{
  "num_hidden_layers": 12,
  "hidden_size": 64,
  "num_attention_heads": 2,
  "num_key_value_heads": 2,
  "head_dim": 32,
  "intermediate_size": 192,
  "vocab_size": 8192,
  "hidden_act": "gelu",
  "norm": "layernorm",
  "norm_place": "pre",
  "norm_eps": 1e-06,
  "positions": "learned",
  "qk_norm": false,
  "attn_scale": 0.177,
  "bias": "none",
  "tie_word_embeddings": true,
  "parallel_block": false,
  "init": "normal",
  "init_std_qkv": 0.0625,
  "init_std_o": 0.0128,
  "init_std_up": 0.0625,
  "init_std_down": 0.0128,
  "optimizer": "soap_variant",
  "learning_rate": 0.011,
  "lr_mult_up": 1.27,
  "beta1": 0.95,
  "beta2": 0.95,
  "lr_head": 0.0118,
  "max_grad_norm": 0.5,
  "warmup_steps": 200,
  "schedule": "wsd",
  "decay_fraction": 0.948,
  "decay_shape": "linear",
  "final_lr_fraction": 0.0,
  "batch_tokens": 32768,
  "max_seq_len": 1024,
  "doc_mask": true,
  "train_tokens": 134100000,
  "max_steps": 4093,
  "dataset": "wikipedia_en"
}
Each number is 128 + 24 x the weight over its row's rms, rounded and kept within 0 to 255. Layers, rows and columns count from 0. The size above them is the row's rms in percent of the matrix's.

# layer 7 MLP up, 192x64, rms 0.378, rows 177-191, columns 0-63
size [117  91  96 100  88  83  92 146  75  74 109  84  94  97 100]
[[119 129  83 136 126 115 163 131 128 133  97 131  98 119 108  84 178 152 159 161 147 122 131 118 133 111 181 181 106 111 135 131 168 120 154 101  82 103  96  88 122 136 146 113 133 154 132 149 164 126  96 149 134 137 147 121  95 120 128 137 120 103 160 136]
 [110 105 155  87  70 129 108 149 130 157 184 125 101 120 132 157 149 119 127 159 150 163 177 154 154 159  73 140 154 144 102 122 129 127 161 133 116 128 142 155 154 156 138 116 144 123 132 112 157 125 141 164 124 117 118 172 127 133 147 132 134  97 115 104]
 [102  92 154 112  89 142 163 118 129  95 110 123 158 102 166 141  98 138 151 112 118  76 170 100 155 147 136  95 154  98 133 147 109 173  89 129  99 141 109 108 134 152 110 104 130 146 112 126 118 124 155  92 132  92 146 121 155 143 135 120  98 106 112 101]
 [100 114 135 128 154 121 134 152 116  99 137 124 125 141 121 123 164 114 136 150 179 147 126 138 181  93 106 101 152 114 120 117 142 108 115 124  75 101 106 110  94  92 165 103 117  95  86 138  87  93 143 141 112 166 130 154 155 157 110 156 149 122 139 112]
 [116 152 143 159 108 148  99 129  87 119 121 154 125 138 153  77 149 135 129 164 165 115 153 140 125  91 150 181 136 131 127 118 127  99 115 129 144 128 142 129 112 120 123 151 140 145  84 152 146 168  95  76 125 176 131 125  76 175 127 142 127 137 118 129]
 [ 81  78 108 123 123 147 145  99 159 113 124 153 164 137 153 150 132  80 101 121 120 125 126 105 144 141 137  87 144 103 175 139  87 126 111 100 116 135 128 103 133 111 152 107  84 164 114 158 129 165 143 168 118  93 148  99 102 123 150 130 140 143 120 120]
 [113 134 142 126 112 165 146 150 162 147 151 127 116 101 126 132 136 129 147 103  81 126 132 135 150 126 177 146 103 101 166 108 133 101 137 112 111 183 105  85 185 141  85 130 142 132 100 117 145 125 100 150 142 132 113 147 104 150 119 136 151  89 110  84]
 [149 148 144 131 147 118 146 108 138 125  96  83 113 155 140 112 174 101 102 119 147 159 107 151 119 110 138 161 136 103 133 101 131 142 126 134 139 133 179 156 111  94 188 105 138 118 159  95  76  91 134 101 110 107 109 116 148 137 142 178 141 123 134 121]
 [137 134 136 132 136 127 128 101 133 153 117 154  75 127 131 117 104 180 129 145 127 129 143 134  72 136  55 139 155 144 138 140 129 149 132 154 133 144 137 139 151  87 135 173 156 146 117 122 120 106 139 127 141 110 131  85 180 129 108 168 119 172 117 157]
 [132 127 110 128 119 122 145 110 119 121 124 132 124 162  98 132 111 141 139 147 106  78 140 131  99 118 118 124 164 106 110  69 104 121 124 133 140 138 146 132 117 109 117  90 164 146 151  98 175 120 182 117 159 111 120 121 150 135 195 109  81 142 161 157]
 [116 127 114 138 149 115  98 126 109 175  97 139 124 127 133  84 147 111 165 144 104 184 110 169 140 129 112 109 134 111 119 135 118 152 133 132  92 113  93 118 163 138 151 121  73 160 119 116 130 108 126  94 133 150 108 149 118 122 177 140  78 100 100 153]
 [142 139 122 104 138 100 177 139 132 126 112 181 147 136 121 130 124 161 120 123 161 122 151 153 127 157 122  88 137 155 164 135 100 155 143 145 100 128 106  90 114  99 171 135  98 139  96 111 135 118 180 171 135 123 131 124 139 140  99 144 113  72  90 126]
 [111 145 157 137 106 147 191 123 169 139 123 167 134 145 135 127  95 106  89 142 141 119  95 112 133 134 123 117 150 123 131  93 113 152 138 118  94 175 138 158 137 142 176 153 136 158 146  91 119 145 113 143  95 129 106 177  84 160 119 128 130 137 102 143]
 [ 89 134 182 167 143 183 100 122 105 118 104 119  93 128  88 115 128 115 140 136 142 120 126 127 142 159 125 112 165  98 126 115 114 156 150 131 101 122 136 130 126 118  78 179 143 109 132 151 106 129 103 154  86 157 120  99 156 163 148 141 159 112 134 136]
 [162  98 127 132 137 100 153 131  91 137  49 114  86 124 156 148  99 134 105 157 121 148  98 131 139 102 114 117 133  82 140 129 108 102 103 120 124 163 143  98 106  83 121 122 121 174 105 145 122 137 114 144 114 127 146 146 141 152 133 133 146  73 120 124]]
# layer 7 MLP down (transposed), 192x64, rms 0.3, rows 177-191, columns 0-63
size [144  78  67  97  63  90  97 181  63  70 136  86  96  84  91]
[[ 77 100  84 108 179 187 110 161 114 150 111 129 118 139 141 141 143 154 151 149 110 127 130 122  75 118 149 113 142 149 126 167 125 120 145 142 141 131 105 160 146 117 128  91  98 142  66 138 106 132 117 128 163 136 108 118 124 105 106 140 120 126 103 102]
 [ 87 173  93 144 121 162 136 168 110 117  79 138 119 114 132 153 162 143 128 128 136 152 114 132 132 110 129 173 112 145  96 141 162 162 147 121 131 136 124 129 116 133  90 125 113 139 149 149 161 113 126 146 125 130 206 128 194 110 135 134 122 137 147 132]
 [129 118 120 145 130 107 128 137 147 141 159 129 135 160 116 103  83 143 125 134  88 139 108 153 166 155 167 149 121  97 115  98 175  96 130 100 120 123 152 135 146 157 134 121  93 115 157 134 174 133 142 165 111 143 190 116 146 114 124 163 145  88 159 107]
 [134  92 130 141 133 132 118 107 144  89 131 166 141 116 178 118 106 133 164 102 143 121 139 168 152 106 103 145  90  83 140 112 109 158 121  57 125 123 154 117 160 146 124 123 137  86 117 133  79 116 163 114 117 123 152 144  94 119 107 144 153 132 112 136]
 [158 144 106 170 128 174 138 133 176 109 102 112 148 118 167  98  99 129 133 100 117 173 121 133 123 129 154 132 119 106 123 127 170 124 117 157 120 125 169 147 132 138 107 157  92 123 192 165 147 103 136 117 152 145 105 140 120 156 135 145 148 125 171 108]
 [118 120 176 104 119 106 132 115  97 135 163 142 130 154 134 122 131 155 180 126 134  87 112 163 123 150 157 187 176 140 114 126 130  87 133 136 162 155 103 156 158 120 134 138 137 151  89 122 119 101 144 137 114 100 124 139 111 138 132  95 149 152  86 155]
 [121 143 129 111  51 117 111 126 125 146  68 123  88 140 143 115 158 114 159 118 147 118 121 133 118 107 111 110 114 141  80 137 132 143 143 126 124 136 155  98 101 124 112 146 104  91 143 159 129 117 166 117 109 128 134  96 101  83 101 146 116 123 175 165]
 [103 146 100  73  87 130 119 111 158 158  87 133 145 126 102 109 163 138 117 131 138 134 152 132 124 134 165 125 120 145 131 125 178 148 146 112 117 130 122 110 169 147 137 120 114 143 133 108 103 150 160 103 118 127 106 175 189 128 105  86 176 125 130 142]
 [103 101 149 142 160 149 124 159 121 126 125 141 100 103 153 125  92 119 133  99  96 130  91 126 151 114 122 141 127 114 133  82 138 105 112 129 103 118 131 137 127 101 120  72  96 112 129 111  72  95 131 137  93 154 155  61 115 107 113 154 144 111  90 124]
 [ 88 151 180 129 175 125 165 132 173  72 111 135 155 108 145 133  81 135 152 145 169  89 111 147 139 115 120 145 106 127 107 128 108 118 140 136 131 118 168 144 134 113  96  96 121 143 152 119 110 125 163 132 121  92 146 137 142 127 106  80 149 135 138 115]
 [153 115 146 135 106  86 142 104  98 122 118 112 131 139 144 111 137 123 148 108 151 124 119 144 127 147  86 147 107 113 201 109 149 169 123  68 129 148 184 163 132 120 147 173 123 145 148 107 150 115 139  97 127 117 150 131 116 157 176 127 130 122 129 113]
 [127 124 139 134 107 117 140 152 109 157 119 127 115 112 136 145 174 133 139 136 104 149 104 102 146 141 131  90 115 150  97 212 136  77 126 111 155 159 119 100 102 142  99 131 137 120 157 101 141 134 142 142 141 153  95 117 162 134 112  77  87 153 130 116]
 [154 131 110 128 149  91  81 108 103 127 120  88 131  79 130 121 163 109 101 160 104 146 149 117  64 101 120 159 107 117  91 133 138  74 136 106 152 130 127 130 193 139  89 108 144 121 124 132 122 130 144 141 142 154 127  95 144 129 129 113 115 115 125 117]
 [105 134 116 102  92 134 150 136 105 131  89 111 143  99 125 162 112 137  77 117 116 128 136 168 131 141  77 117 170 136 137 121 179 160 127 100 113 105 105 121 153  90 123 129 126  81 127 144 144 144 129 109 185 113 134 109 128 110 110  73 144 121 130 111]
 [118 108 123 145 101  99 147  94 162 110  75  89 148 129 124 154 114 112  84 138 135 109 122 119 124 128 120 124 109 147 109 128 127 153 134 161 176 125 147 138 165 129 131 117 136 171 124 135 117 128 115 112 129  95 127 155 135 129 145  28 123 130 140 100]]